Part of a small language model's weights.
Size: 23 layers, width 64, 4 heads of 32, MLP 192 GeGLU, vocabulary 2048, 1.74M parameters.
Architecture: rotary positions, no biases in attention or MLP, tied embeddings.
Training: a variant of Adam for these matrices, 130M tokens, 4050 steps.
Each number is 500 + 40 x the weight over its row's rms, rounded and kept within 0 to 999. Layers, rows and columns count from 0. Numbers have three digits each. The size before them is the row's rms in percent of the matrix's.

# layer 8 attention output (transposed), 128x64, rms 0.123, rows 123-127, columns 0-63
090:528464487467494505486487475528432527456580465439471540489457515511517461514500555486481476484474486477562562460494543485429453516496474448542605524577419511495473468529461583524567530516479494
088:529493478479563559572427546506541493482516510502504491500509459429483456562499536563486513501446446502565554488432558517464484516509502583522440525477508502523451565512562496416469520453543488
085:466535526532514451528495509536504486467489460563461487457491591505521544477410393471521494547555426502483481533490530587449552547527518454504466471530569472455495489527548440514491526518479495
094:528467478526533457497552464470462521590471485531575515582499419521472495445518477515535515478468517495421469487531490491590493515515529458427518502424531521549547547495419472519537463532488475
066:482538500529483533486467477420523501472461518541492494505530479507456530551477552483577473527465490484456441626495554507454471470592517461516499467451475500493477565550562512489500522462407466
# layer 8 attention value, 128x64, rms 0.115, rows 124-127, columns 0-63
087:475504572567437503468507506460506535465417459462459508517501524568473505479460454519502553512537490442424536501480467481528506565606478500425495494482517493484526416493468517556530499584498503
101:481473514485421489478502454533532499490522504432553480470524506482500512508498584505537496469475548422556474466522503443515483456390539643474547522520454487503488503478496564482437493506486488
088:513463452390550514510556551471453484511544526530456410493554508457507519552501495526514482527521529559516540541489501572480460488506429471614492456503469466463491522487530450479523550478447502
079:484502566492553483545479490479513559591509502453489483506458482488547527495557466519442524507516538461561531401513474483513519565469476630503503486508519454508516459457480521500459468523601510
# layer 8 MLP gate, 192x64, rms 0.156, rows 0-68, columns 0-63
102:561481501506429486456520476542465445524480530497489612538426527451510507507523579514580550438533511535440506482446475469485497493524472405469501484508494580537533545488521515524544532466495499
097:545477500456524529463497494519485493479500533501506468531442447496439507564511449437510440478483575553471457438460577597508558436530504545524481541508495533484545509505479522605551462508467501
102:525425496496513472448519463514444426468464480495535523506494521556503484546485581434563570497483479496480549450535477529516530481542488507448571479486493496510445569551539497515476424469501395
104:535516523459455467453581522518416476535473460483444502573460464437521469547461455517519518517541516412488503523510540472470509502537546474588492523512482617540493480486528493520490544538505444
105:476488564474558462472503553547486462476499523528516529479455473507517473563537529515565497498456464486544408467509496584583489451528464452451466525563561472572471495441498464505475515451445470
101:499440457514522537446539540513513462484453465467486518515480554499481494503504510577640512618455520491560468425518496554489551510486505514470536522504521554496491517463442531468514435495526476
106:462518442466517423516546514484447406509503535497486493463540544478462484536545564493569561511500488471518497439458517454523525441488527473582534533520550518505499498408601519468491524477539489
104:516528486444523427453552460485515485514498517506440508522502488487435534569458524543581472477469571475501500428494523519506518500419525432579466500455538481483536523434588548513563518502476506
093:520479503483518443423447504478500502597538496562555579446476442489430496586536498501540542564489527462483462456425504495511484468504476521498487503504453488503536575502519454452587486500482504
102:490569519435485511499516433545469456461478439528522498516482450533475512561497475488542425467503501471445497454445530464534420494515578522497505553571524460554498502513559445532603481521499494
100:560475480507521489540498488512545516494525484457476448558403528480477409497511507499525551562534515541455512518501450468497482509526544455492504494615421512451551474488429485565556533450531487
104:540455480493492476526576433526495500435525501482395486486492450489524465514492459486536508523445520475484494444466509548515489496541516444580546555500527499491622531456483447580543449510510509
094:508512532495491390485468505428455511508504491511485457522590521504479435522462524495554471533514489440556457503570536438450499478491468472507533529514465557546523504498489461514623532453551528
108:494467529522506503470487479533414470550466504465471471508469499518484498494488525477467518493517469504431562451464511517563468499519496440613563580521540476524475578517546432561565440458473524
098:536529523457523405562538447525521459466507489430437513409522531507520394512543455507525534488505535547496494501548486452500478551560472497529491490532533438485568502535449461547444485535510493
098:544562473479516507535532474464526474484487468423469506539485503463496473595521523469465530589563553505495444458537459495478534550569467446433541511478480507451494418447512461550490524540472451
097:579495506511476488415520468534480457487504455534456453540475534535447485469563560443533585517492473485528552476565458547469520457534500494461593459505459538571514435454489515486495519500503451
102:504557525500508512501529557463569495559548494508398496538516450526499474575508527442483521425447457483506461528443456504456481442531564530493511542521561540525485551475490458494478395492519510
100:570534533501538445502466550490454481465474464514429489487497477512506461446533611523561525574535522454412486540563458534483516452505500497525500522499477527448477494541514404547515492547455515
096:521567513446507521459447501559482476567433531532575443443489447546527585500516488471516538527456425464511515493488536426509448494483544471543499566519531466515485444447515528533517471481499432
090:486431556497485437430479448504514525541472511491510525442540455497531565571505536456513503538523490457499503536474469498538489487487555547508490570473554511479461517490573431481462412453400502
101:513519487492513530497474541485529448525532443448480555479448380486534446446476531458589497512489466533513572542452492582517521479512524509544503496482532483528489532417500483537567438565502485
094:486538537507485437505542494544521464432482491434494415473484476493552495491439445527464487440453536450514514521532485548491568522525432469514495498472510556513547573483496533506572536457604465
096:539499462487484436523509548513534481510465494522472493520460440520458492495507411537527594438442542435521458526419486500547464543488485477535540446493532497501517486529538473475556458497375489
100:574471485509468444430558484487541471459466513520546514504532492567466460537434524474568523469424513458548494550501496484543507433546472505485533545542523550523497455390506490492480438475550522
105:600477521486563472434502594507426506537483451513453480509577497547476486525448474475525478546472477573537476484445486513543530473543459483518530514484450479441528530585449461518492469505534470
103:463538540446532470499501565528518480527495415448540515478496503610451511497529568445485475538565533500521488497522486493523459475523514454549572511439541500592438463491521432510467513519520447
096:538485426513431511543538518533453491499480504457447549550514482510522515551504427491505513472612537564528454483498468559501477517488451437422584460523518495497501558505487455547512455520474558
109:535457505455525486532598456574550470461452452461534499585444555528481440509580506526503477524491541583450492465512455523536469488486483427522479531528477527517529489416496484446509499499532508
102:506518468513564511569525471493487476575536531463421498451463548492504425547475525503511551515518517490396482363512528491513533568465531512522497534509516511459523505451463420520520505477514486
093:495494485504495379511564506534473446502463535466514488526469459464522477482567488451527550469531528469504507462514567512448550499440483442524588450575511536502474479458537481426548504450453526
109:589458503536517448508468521540469474483502506518550506543460500533502466506483529452500546519476540500469474459521421560489429501525551458484524572555502565433521539491420391509486496497485436
107:537509461467465495515462492535513438553447507467417480548483469485546496518553465487538548595530614462499540482541517490501508487454461493504534499442604490462474474468536530515520496537491421
106:554553507518444500530488525557455442521469520520455479455517535464531526465506461483517462512432522429550495475416517471454475506514514444565482560463579563507505519497458554563570503472489436
096:484500516459510465399531489437456412470536536507532575427502483497481501553460518509497480491528522492519400480485514439505483496495539447457521503518551580553517527522508424567478462497560513
108:529475433466532470480449543602542448571459490577515462432526526480465556532470569494440492519462524495438438478489542530548533472483523483576530472554482525494464502478483444495512515488543480
107:587488417475475456481578537498522468480510538456446492558542429498465457546579503506547510513522532559460498420576421475529519426484474508516491522498478547470498506472510503482506507434513476
094:549452472497481351479491484540515491465468517500422541602468456454500541518485550490543503455460504486462514490475497483510391499497478461494535506540520520501522434481501513450561498506534547
097:519447553445502475508559469580513477451487457517540421478493471564481537522569507448493516576478525567508504536549480586511502503478464460485465541508474560435528522433442530504473552490491464
097:472477544471501428441494486582483408511435473530526509487451507514453486552519537556516484414422469484552474539518551487547517497485470481472506484551527460538484520472564476507517391509499462
101:476531541441449494551554585489467470555505467421470495469563490500511472469465538461532436586453516513515511501490572501502485512526534462474527478488481509472505596491556493571570457513557486
096:560559461464423524457468504483526388542427522500493437516476493485526576508457530490524472502543574448445509524468466495550508502480556513550531557479515554494471459511486494438503517460495569
103:517505444465568502492488472526508473507460454546495468388510500514506484488460516493484487548511590423562504450515506541460486415406452495521544566444533534453485514516499434522545517469507507
105:493507536509492484552483473518513500505553467473495492441425518541451468543556540556538516543514525484524475510456509472479469517505465416490521500494584542509542544496461419462466379575538447
103:520590507497497486520508482560462474535467433449522501483460486616481511544495480520499529495453533477458482518507434481531453432463452509563486572579494612464467474509484467478480515484469493
095:472551479377488486454542454469435477521580505500491519468506485512481547525539471474498506450570551438486461492454515491520422547475518473477506466538451502541565551519541435529462490546444510
104:511460541455436484463546539511502503522531466517455540534401527508477444544610545496549469504453492497497443464440524542413534470551550451542475529533490517510549472474510468544514477485550528
099:512537467512536466471471525506488462480479450534470476477448522558420533576568582483527460496517551477548473439536481531514509484386460505492505510448588489562537570470493478476533475518512511
102:574529467478479539463439446528437435531463487476501475512427562581528527505478510495507505532431552515537545501481447521512560550550429437434495548467540529469561474489515452481492489476501526
100:546453443502540467457541453535563447560412530499521471525466458495540506552505518550504486553507527471573561550474425469548463518529509459515479511517526477549459476443433519472582477511487476
099:555507528497490441410545541537434455471484474473440530502469506485430447512459501493480594580530489513473567459455531435496531487526490500497568473465531482506564572501482534485464533542529471
102:509512499455460452545475539491455496549571463488487462502508445460515506494522502531498496491522446492468485498531518466517483501356423444542569480531483433450564538536540514542482474565563480
102:584528571521518486550485446541504489528558456532470425537533463546479538461551456589569455486547517489487503470480494524448452509393511488492510545552484512505511503500514506518511481499429425
102:533500513476497496536428515501508481480502435531465540537500465569396490521553522473567510562468434493507517462478529524441467478482545428501503504519451562586566461542453454462528479538549497
104:566452459518449494500553477466510489477420463447477468527498420495520422577487536550577502540522464552439508517525494477567503529481485512531521529544524471463523509492488463444595466552460508
095:510452498438555450535472564440410417542559488510535482523513481473512544504491607530536539552520497460493440503499511496554517477540551449535510509555586493493474464475537453486463521478508485
097:598542427527495479546432573477455443501444515516486513464482502532507509481536497419530534560458525444502570464523439468533485462568442460475553543478524520487513518431528486492500553497487524
098:468538497473545461532501550494445443593503518485557476489546493523460463457535549499525506492447440513476421481535519578516421498463465448570519509538529533480465527482478451586485523528548452
102:490446516479424530521597508542559430523554455489410500492441531573451512545457440503510449550532542529487426498486548517497483537490478470471476517492544534495586507485534525503458493468530490
094:468467524446456522409451487587545496469493442554514508522454569543406453545526524496573524476509560459521531425502466557486555476483530459475506529541463475491513467545524521483481483459501529
101:510385528454491469537518503518519462470472476505541504450433485512457522586555487500525480562535464449478582464436521567563494519478494515475494571552498561515538432505510492529528440496474508
097:486554506479496485502490489454464482591463509454531475465430471479484576514532504524540534504504509466475557450453518597508516470506463479550508536544538444544517565494449417447527435519427477
110:521517568473550477406507510575456496448440410532527552583549506495505466549505455455473505512471527508506517458520460518568446451494548518551501530496498560519447531529479467518526489511455435
098:564477499500464449479558558573503500443515445516511519514498446548496457514547504525464527545467530535487457455527429595531499492508483543467528464541483532447506522481504534428455379493508459
093:505487475475450438493475473556542461458470499559500529493495401441476510582511480557516523491563488444543495569590496459485523542507444505531516584517467434486502489531523418494536480511514485
108:533511523496490475514469408461551472568438523511492404497481435484514475544498515513540481541449508521483515532475437514523469576471497445546507475520577510498573577467436478534580516521485509
102:576573478491492504561521501501450422491472440501526569488502491523476542426491539516571550472470502511455461453453409494486525453545501535550498576463579530483477530482494491474522495571494476
084:528559516494513419534498529420518449487516419580481496442493475545494509505564570441523549493516487551525448530476525445485451513443549496421502506502453548449554479518486475456527534463532516
110:513454461458510478498530518469458501517536483470531465457502449535484420548379507469621531531473445524535549455464529533503508493531456520482571481515515525464559468497466434556515462472500508
# layer 8 MLP up, 192x64, rms 0.159, rows 0-67, columns 0-63
105:493513427508508509510533476491518516430514453460545467471564469559550512475492489505536458530485409515483542580515552458465487433487460485448530547512439506520451536445431538551499585487530539
091:537476499551503524500524474507441463451501542547494473503488482469422501496513458544455504502467577500412478468495491525486524476510557559543509461498545520590457507439502527487505465378412530
101:500525501497507470440519472552490573399432484504492478553561500458520470508450507498534541475495457518534535551568507434515501508466461471491489454565556432503537513451484469560439508543588506
099:466444502586512483532440517478513531502491512519448514524535555563508441506474570430482507546516467455475534582491458475415487471433541468507517530542485469463572517439487566503553446496506487
098:431514492438489462556431566479509569501439442494543542466445535497522502497536507509495469549555481528460483426447477526539496562475427426440462483490503498555516473526502494537501521528572554
091:532494534494449530505509459563476506456521490473476495492498458461570484565456449505512559494484466542499555501473494533533528538467572535434443463510430476419555496476515470585517567448505580
108:548577519497507474516533451528487525496540495464564565478536536422540500474495482485512560495527526570516490485486506457515450373490540549540468470503482422493486509482511499483453469561408448
104:481477468545506461457519473543482494439536528530552524504566476551384493529482529462446500455542531490488566468510549527518512491532464555537501518531470560483458473556537484450417534565436466
098:430501432485537519496503476390519516503412520487444475500458489561441582495546501527508527462508419562525517581536455543559474492505484510469452573536519513482489501501520467508511471556485497
098:512499465564499550511476529508554536552452453441495492535475496441557478494589457463489572545541510555444473468585435552410509468499452499496473497508532527467523486535530498560481467493468457
088:474550516516540465503462481446436516541455500466461471475491533454484569430446463532532513503531498516558483530404492558454449528410477464585487515463555492470504506535517528462575482533464485
115:540551438506527538513523479469557460513543495455437466523506468494549530520601499550502528471497468571461459496457485529462416539497465563466513452492423509473533549421509524489481499546433473
091:472565481468477590503458513495509526505524480532473438515511487481453526473442362552514558557506556548446471505537442492434509475572528477443505482525508493496551535468506493548466489517545530
115:439502507486599480503529506430523558502497480541548453480494469487512506498462455470506537537485476519474523570486409394440416495425557537469488495528490536470500480528486549518520563533535513
099:485510479479565457516393479503536440492494505575481519590560552518417546567560486469479522434500492466479501507469532458547485511473490447483525475540485442478486522529443496461524566522446491
092:492532418456552514497470474500445515520518552452573550468476526464517573538459454506446470470445520494503547456527489503552498439403425500507447526485523543477501471494571490517472458560448479
103:526515499459562534543482528569511520458428477500499418563516435508479469545528459434467517474569538457514506522519575570446490456517495504512511450515501470481466493482445548566486458578550512
096:512467450496501508531597403552482512463496534443506581584497492499541453551496538497475480466525536530405533515487462492455430522509523527442506470502516537518539499501461584521454520482519451
096:502530529516502503504521530541527544452517513435508464513477509548491508469443424513540507522543547469499465474511528525522462394545496514559536470406500449499364485465575454525535510509486504
092:521528541442524481502489451515512478520449503578548549511518442471453508491533548566542575488497449448495536495553501524430474519492512489538457524516534512513420448415403553505470521554531488
088:423470464518509485549491540538515467523524542467493530533502532598509518455430495465439456459472543539482534541495505450432463458527451543488475550467516562523512542573451418472463500449463512
100:440544473538543487541541470512574552537513482473519489543553458514523492515490514487468538534470449579483462521511524388563445463503538501514487470512468550533465468409501526511479575505506417
097:523433509517446424485523503543520419523482535525448520494488477488530486556511502495433508415560488491523501575429474549540495484551427490471562525518490523599464479503471549507496478426479475
095:512455541528487466495542465506520493413484556579551525479503480462442515545486478538464504506448514463539454481449353514474510536508539488558447487509487488561529529543540480488520417519475498
106:473565529474452547554485473465516513553514536455485462463501477563501412460527480485479484486433546543462591557517529474420533530560461514516487477422412485497511525554521510530491556516508485
103:509474490521529506539504494487381476463453532493468514621486558508496509467490448528512493506526514496555408488488464516500477494536483492405566504564514534473507567487519450431543462489455475
107:498487448489487559424523561444541495480456610519543531395499467486471527553485451520469517513516515432445491544468514580496511435533544519510502492492529480515493461464421557467518498474475498
092:446511482493484562511439537465521477434527559425407488536528515501527478574466460499498511544504568563486412467506464559572491488481502500476470504566512431520495504476540435527510512555523479
107:499393563456507540495432485443486473564486497528486559479536495522438529487526503509502449470495459492531510526487480537455480462486515393574511454492495524518504412466548518499570530483478580
093:434442574519502525562464507528465449504514503520521568445454497540492486501491492530493465472444441521525483418492574527573494501584468522454523571517544558485562504483501573470485449488515526
100:540498496533513469483488368520470489485503457549518507425474482526533459484488560498557512523497482488553565539470589512574508445497491499627515514511466439478512486493486505555445490487483479
100:429517457443561451511512461487483536528524562484467447536513531454485504469535529479525500498499502589537443505584568492541536592497550463534483423502465545472498474459507479509550483428512547
101:514544458479518486473480409555457557592477518478500491549468448535531478518507494469481517494466524555509488438521507581487560381510503485544509469540460504533564514474463525453489532552439469
105:517478519483445575442464487484446509586450504505481469432471422535495557454511461471560551508563439553507568542466558524468540472507491520469495529507502485559530507406467465524480500505540504
101:545564543479554451538452496465518478497461530498523492390455525562430547494480546411498575496494436517534502498477503492546519546455451481463522489512465509414572482485470531510501511538518546
099:505573406415512504559415499462457487550455475486502447586508450526460525453523514522512552535484533510534498535496538450535471478493491517461484465503500493483523495590497553492537482522465595
108:552467504491553504430556496519447521492601470581480444506470519530481524485516539481443469545534437510569542510518441544516490480577545530452494479465471456435488524533550482433504485496497439
096:532523516504454499567481499420480538538543515420454461530525515444498527428491517501514525500566504499529526469505471489462496545420434563532463475461466490568574531453499447496602487470493481
094:444515517513500493481531462469466466541560448494509475508481501514373540458508546598483547532417473479493545481488529515498510505460549493488504462473499492497471550579563510415498536467582514
098:502552561475432549497443527411489464480467487448508498540503497534521507498463542485471485531522468519497479553567524475477518527630490561486465521518508518551452538477386554486481520525512455
101:520563486499505517465409451566506505534511473559598512519482428548482448519527518523542484505547409483479541535507490465553541493514568483511509485523477518461559485563486541506447472405484495
088:455522498430461524552461493487476529505468484477436468525510571538493552466458431497487485462446549451516518568478510474533523532476553520518493572410501478417484477414526578554514526503493513
094:553548508556491498560502492470484484445460540426479448484545488421523524480555436442493562547480466551447564482503494487468469499479523545534390539484511465445524481522515499490544512576460494
110:512546596478441526500485392535499462577482520571530486500513464515509526478419471486563455498460476514497509543486488448479514590523528468521505453516433423504532490510587498519496512517467495
100:494538636435499545446434485516565509489414534464494484507516517522452505493519552455469463582525567511506531462519550512511452539471438476545537489476523527493467490451517529515522496430511481
092:489471470495506503445400465445494487531464460495471489424519564441408620495436513530482475549536488570541562474524514463526511515474486514492472499474559544501492518495548568511492507517472532
103:499540485514564502524485479552474494586507531394492507571463447478500453515425478451538498447482568505504450487523474504501476514515445529524447596448464480446474476497524498585523499507480556
116:480460480500557572459516558491513486473466493498548517537468477503532444541462496512443505502578505437494523516470492450494484476535462454469522509516581484493545418570459528510428572585488429
097:492527432543505425467429553474540597491508506442480515469527551503489536532573545479481539533480515495499471496459476457444518520524463478475476519516544517478465518452507596461507528468483383
106:462498488508503495510470513513519488505511482480470537513567392558385511578511517499474505485521442490491483455440504562530533546464554531529529540504519468458472501462581508489485440416563546
100:507418538514462513538472494520411528537493576519514528460389566444513510566509454529431516467468558442490497469492516539522511531427471521491513494525497528467455524473570433517521470475529509
096:471535594466512480514512448427472523512530440500514506506468557513553494490460430504502586466508508479498426530499443525477481507489493537495474531530557537550578470556434461429466494434520552
094:508551504479514494454499460444511463464498520477518488531509509518491445540517423501416484491473509544534515545443460504474539491520532426502535400510417609437489544541503520550509570547490488
106:528518504577489435444532568525475485484516575487498545443480477549456508458554486488520509474457448428482424546507507476553432528505470514503594509508507495457473470521534436491428458524477557
106:551478576510432505461489538467509502529459500489544495591477477535528495557501604461520486500524445482480492539530511519545443498570455441506509464484512483404532477478439441450496479569532516
103:460446512516448476438456537516566503463523448574493488465487519518500496518539508461451556585520431548441562510600483521477532541523447502528539514508459484486469445502461496522443491431458465
107:508526522540521480533537468505516479521521454488516562516490463459528500502577469457471564472421438560509495445485531448558512455475451545521537579554571528484421478431510509528493529500434448
098:559543497509526471457555484538573503453577452535469534549498471399485558507465467465502475411509548554493463466447531411467494531516481533487486544526509483498486495474477538483495557566461540
096:566475479478523478544508475437499462387451457444480469518534544476521474496512465472482478539587507537547414487468502508478523521426537484501599445515517530487480540514481535489557458541447512
097:511551526495456514461460505504539526507470443547474491474511488583481502547485462571534511519639483468501471482506504509462543439535409399530537510522507504497527491487436476507483467438510554
109:509479522482513551504514453558424476439449512454510476556500515485575448505422551537554556472477505503510545543485481508481466493528498476525485440490476582546533536547487456373544499528489480
099:454457541498519504491464488456474426443517453576508478473563504490538469554551502474494495512454468451583513448429585528453497550518541489489518485482493556556490440476573550477529484444512462
108:481502550516486460398483515477530557492502461475520491537478471528489551528510572560459476513464485504525474438564445532485531538485511491386439506420527522515488506571598508527512507538483473
109:547542448502533528561528468609513483476506457485557523519498437507522476512510549513467453485529568526425518457503569448579446455459496534472458494508441527515449590479497544493525488507478527
092:472506580437528467413515506480464536538471433471506440477480486496566555481597534512534456486464484509532523471477512505523530513542495488518515463482569505562407549434528499448513496429475483
098:514573495534476474448514512446438473480549478557542454452424546509489554539505571527498512507451517508578532514538515517519508564458493446484442560516542487406481476535463475553486448454472483
099:474455551496425476492490471560482508528476457546555525434577476491533581532523483598470499451542480485492549504438467490532421470455448513533507532472453508536464481503594478493497453507485523
087:470463498421477510511530494513413506555444526425519542507473501411461483501516539459524475540504498484502470498465489551528533527444499516537487532459472596474506525465455480591512588464556545
# layer 8 MLP down (transposed), 192x64, rms 0.148, rows 0-67, columns 0-63
110:495456492506448572561473543482490451519467529500480481515466588432534463480523536572481460458504459517516485467464546503459536504475455525522490559477477545544498458517479456471647497556489482
092:544577445540495541462476497528532525506474521435506475497581495458496532480533486521443415517432511486493422472488561515500533594552451500512479481504529483525508494500522532515469567530415421
102:514514509483571485568545509439571434508487524427554509500502520423454467502470478534467431515564493501556445455501462516465496570463532536486472494465574504440496471545518544550567511468474487
105:526400462480467495543474496515531524501449488529520498495546495531565560495440496541523459488462454491462548629469444548460450531473474522528538504463498520467449459588552475500546474497534490
102:508531540614448536445527520501532390515562447515500472521464503478485479496511497471584455454566520557464510512478503502575507516478495420525479486485484491536511523528491514492400517471463547
090:489503480477543495418533503539540582511466466468554542503447365521473579499472509519510516494533486458554522528530482493497507479534473503498504445473513539536496408486395511559527465496473478
105:524437551550425521537551470525479518490592526526489492512481610572436481506514460570480509484457472435493450484538505558506475506521437485418499486555501533504504489484496462446499559475499471
106:517507530422465460515520500486483501444522501547475513529446417494526421533468414561569538499500466466488562486484482504517493485542460436437424546523483514551525467505562560526471500493549561
096:511515434478515542531517498424521509451412492507492464469499545546517453488497496514504454499508465505497445510575443492523552521520520459495419510561547477463475629549464514511517450471537575
098:500561502495498486475430545532540500573484435514479498520469448474509536477450479554483531504449526495481529578469463434489488477479527438549571451504520558468569565512452451535484426519570508
091:550481523427481514477457578531521570505478459466498546529494456477525412475509520474478535533466428544479537479537467469482519467549523465517474413590483551511538455473527489495537442566542468
118:475528491482449484453480519437505534496514499446560551519533555504380506489456498519441506496540499616527472414498436500496540505485485525531504487491567467539555543486470493431466535489552515
090:540600504489500467500500488553456504460482508481550512510510511542508433515546439423510474575533517416444513417478503483465451503509475441535541530495543541466399516555511516489497533448502535
103:467521474519505487525478534545371512483473475544472430441525440505524570510542472509485497548487515585532520456534558455503478523517433438515493494533550448551473452576483487489480487563481503
101:506450511493523442501549487408497512495508560456510456410543488443441446509496527524481418502530550532511600499509563461508525502514483542523537451471490478519549497481496421551458460510560532
089:430498420457525499479490477488419530517505537491478479552448585494469476462510564515438539478502498573535505505511521474567571504462557506501510478598532482552460531532472470471562497461524444
112:479485481477595491507436507490523437494516516496519470482478554519496425553532484474513469609519556508551458570481513492465492494518457585566492508472518483502433454477474572516537457515500416
096:507520519453467564477516567409493548471528483526486505522463467570391542556417455419481518506570501471504475595482459521520494501488525511499544464581487504526527470513505474474490499530523481
104:439511436500571428544538516500519477526512495470534520444520498443506403532520505554530453490484475589573517487501501480430484542511509492442522488470459582468572502495499525470461563443488487
093:467535466552495505487472501486443526460456573539545447519546602492575557402446541498449459525510474539618473440522495533503464510483465535498498480514504499500474496497545544495466469485483519
091:513493547430448531519484516532499468478486472517513415503484465456528622483498534531522514373481450535482567501490503495517521517562525462470541453492511499479518512443468567516423549538511483
104:550467461419416506416475517531556452457568486535480522470517483492496503486504436573512455508456479427539517477474517508466469504579471503541572506570485503514587556532525524478479504476484497
096:516489586530415481507513509491524489483544479481550496506493489494516431488464505499454475475481500468495537493474630526525521603517421483545502500448482556484574481483447471499459558481564458
097:491472520545576482524481515450524492518551447458499498545503540483559465466483543483462422528500497551487484441518496409520568465505518485482453496423515569393483549471512513521532528583532495
105:479503457521503471490495494622530443454520388473526533528468343504426493471514493507488514515490527524548534444485459472473536515487468467530508553535507510524475533508533492488532522539509535
104:492512481503495517472466433506453614508426501604545495480509417522440551476505452523520569501550536528491489494437535488486458524507472447494473526538547535497491506476455510462453592496523479
114:528547485491495557519530482543456538541507532487452507545513498466506441474418480495540505454454564530484452499510412567449421525452555568473515477500534497521488424569565500520528447530505470
093:457524501465536514583541537412450524478507499543490493512487542470482540518490525514454532474424547461483458534536533486474497494500525453550453488508477437489523444520435509426460523575562600
110:561543545493450463387553523520524576505461509550477488520487455514482508456522480447475533526558493507483545594450529481509521529607445468469474459488432504497505522482519512467435514461491509
088:481521468535494445501507415551536509480545535447510521552522569461496475434493448496522584479559464484449509452497501503473471513454558484482533447495485448584448542538519480528545578492428491
102:528517441463494470532558508542483545523508472537520395452563523479512512528542455424529432501463597532492538482508564565443446499496447496511528490500480530569512474513456512491463429481491535
108:439494504436538502496496565523553513479532506450491472504421524469532389434485484547438541507450477509511533480548481492522468506523499520523477463489575436527471455556486479552506496603496561
107:471535457545475501530540449514498471570434522469512525517567407442505510510530488505479473523523465497385574511512516515529443453548450534541443469517578541498468473517477560480546510487477462
103:511584541476507491543497602506492488506422488545466439466483433481502606509522527421470528484511502417535511513546519460472514497534475430519436525532484468465470500504523586501506482538521475
103:510458518492550440440498515425528467530481454555478482502410488460551552497446495499577510522503495471523492465543493429494555436530472470494568459553466516498530506559533516497560587453479536
108:496472497523571555459476541541545464581457509480481521459536549437452583473519505394520473542503475489448508486456467509545524488466488528488494540529510581546483491523466505490485384477530495
108:448510529496493581458519555447450505543469473471477493534527581481486543456414523529471583568532485447528454510498545528514514520451530459425469464458514553491461451546543539546519519465472491
097:492514534477534508537466508489517497429513484426537493416539445495490428481498449441563444488527477535516487468478511497529466575549469503560568450569430459507517522526554568534464523532469459
095:429443515523582532496521452576501520543541493509515414439522372504436573483467477507448521524539474498482509547532489489445436516490521542508517505535466555538500468514527521480488528474458525
101:487524500521512496519464440437476482482546484468523541528499461408509527516496555567527527472509458498506553514498420500486493462489539593463524383519495459529493482530464506568591492530571489
097:426528526429501516477542580487530486500475493388446526430530456543503491491479584474542521571443471503543531537490546484453499518509464455526480457541479497540460547453503494572522463530518481
087:574438458560514477476463488505548494532555533474449512538504524507461523527525478479466496483384538456497466427508534499570464577527487496400508440495450520488474493477545509528524508578517517
091:486437525516422459407454545438559517483450534484480526572513516498484496464514552537523450462539458576538511506457557482483516567467483526484488469427484488517509474522445567524569510516529550
105:521515542487481582540476513548541535516473496524470528520493558509431513523508458546517487545524518457528544445449490475512362502458460429574494527443520504513493534482425502444525465436487502
108:502519517497557438489515491497507487472528470517500556592529381454470478517475511522480521487511487499555510605572419484551459425556460459455522492446496542461536478490517468530506542469498490
096:489489492489435480509431471490534485481461512566497437535424513484466537542492435432540540565505454474466547453567481521546540518553441557477532537503509521483546433461544588509525513484494540
104:496501559487504553486568413487510460480522496534498518458508486451538497480497491396590518531500502521552517463419526579493446470444436487485455541474457546539554531535556503465490482541467513
122:570432503456533483511509477492467585511529473494535521490502432465599448494579515500509517488521449463510578504453470467537502436510471422502533425571468541504530450544498495544479473533483502
101:491489491547501479525510501500465505629532536484493535545435619472478517440531557476523487546489550500512393459499520509494483437465533505488499424463445470472502510518482467545551458498514520
102:498420484501497505537544514526554490592473426469486535549513523463418497484462503516494527567532468518444524412473485458602555517476482542461535491408502531523522482506483494508540455455522518
100:473485442473570476504491596553480490457434476486459528550495462570531561554474534496490492467508528550472458531593509467465510526534543448466538496502517460525514445511538423520519472511413524
095:461466519567491510538559492471431479537463457526510460496449514537536523510438491506509491517480500494528541547532534491512553495587478548449552481414471573565488525473381482471547486495519452
096:499497463507542442455492561511471497439514480447562439423544571484519405450497476514488566549508531464455464506529503521493506474471452555510523559515526518486470562495414496553551484562484512
108:513482533436498516531487463438420511449515495523495532539481529515452504513447538472491402498549535508470524627534513522483529552457493520501486528484568423437453518484456514585499499526467499
104:457524561506455492497542589392473470445524470529464524501507533517476526477474495497509493473516546498522478611534501443508483554502508513515445425413505546514526479510563415528508535486517540
097:501544476457558517470531503506524558484471461485495482429485489556466467511464515491513480513509503452549476487509509507511540493514480470454397540509523458572544508552473499422502462482653434
103:481522487488475428517491558509563484533524499486466379540619545531531447464435500495512470521506548500470441597465461506524506559494506496461505469463516494534528552482505508490479480454555545
098:451493571528466453500480558513494488571419523525571503516559525522430466498481508486517555536495525366457528502502478527551446482418489494480477473539503540529474535451517506550471542536493525
095:423530541475465512477489638509553517490547483515534535467468501475540457466523510503494519439460543495517521460539485482487467426499549540557508542478536507485500443439422495478468426509528571
093:477538444490549508525537479475495548510504514445437495489526521440595576453461447522503513510441479480564517543498451468496486625512502562535453478456504545456489541481506458449547472519466486
111:507483481532483498452494482488577510422515466529513485589494486484452501584481485563576498499522578414484516475481505423464513547451483514456584554492546464481525478500477485425467504490508544
103:514529444458501519490461519513456534493454537527513571526399465522510531461485520503501470408497517535486530491504442395559477510536504480482512550624495544495556439534455475522482499534502477
104:472481540527400493524451551528554473459468478455470522502549505469430552543523447498516516421476495486534529429494548443507507557585470531491544492435524536483522428482508503469504557449540524
112:512538497493566541547526536456477488474399461476499486579433436465513522409495525545512491574502510501441449518504540470450494502472521494513505590508536551513541509452439461496525534468436505
093:520509501503540457474595471501519493574420493520503523456502576421597449531500490507498541444558501511481485444491507485548447533500484449530517574494425501450580493516515504488439479499504496
104:432461591536511436454474480522567504548486468588485528495545545563559504518423493506468515504532496493531466460447513568456487501485498482448479501581430465536509510490549479504550469492450534
099:517490480529503467493484511510488541562517457536456584550418432552470565479459542538484519471437495506513526499484554518482515523502414539463514508410579468561435526522443524523493460478465482
089:464498588547482473480476524507514475491464486541425527512493417489400483453458497567487505449563503504484498474486431530527519475468545522497556510535426493556574555490441471465535546461530500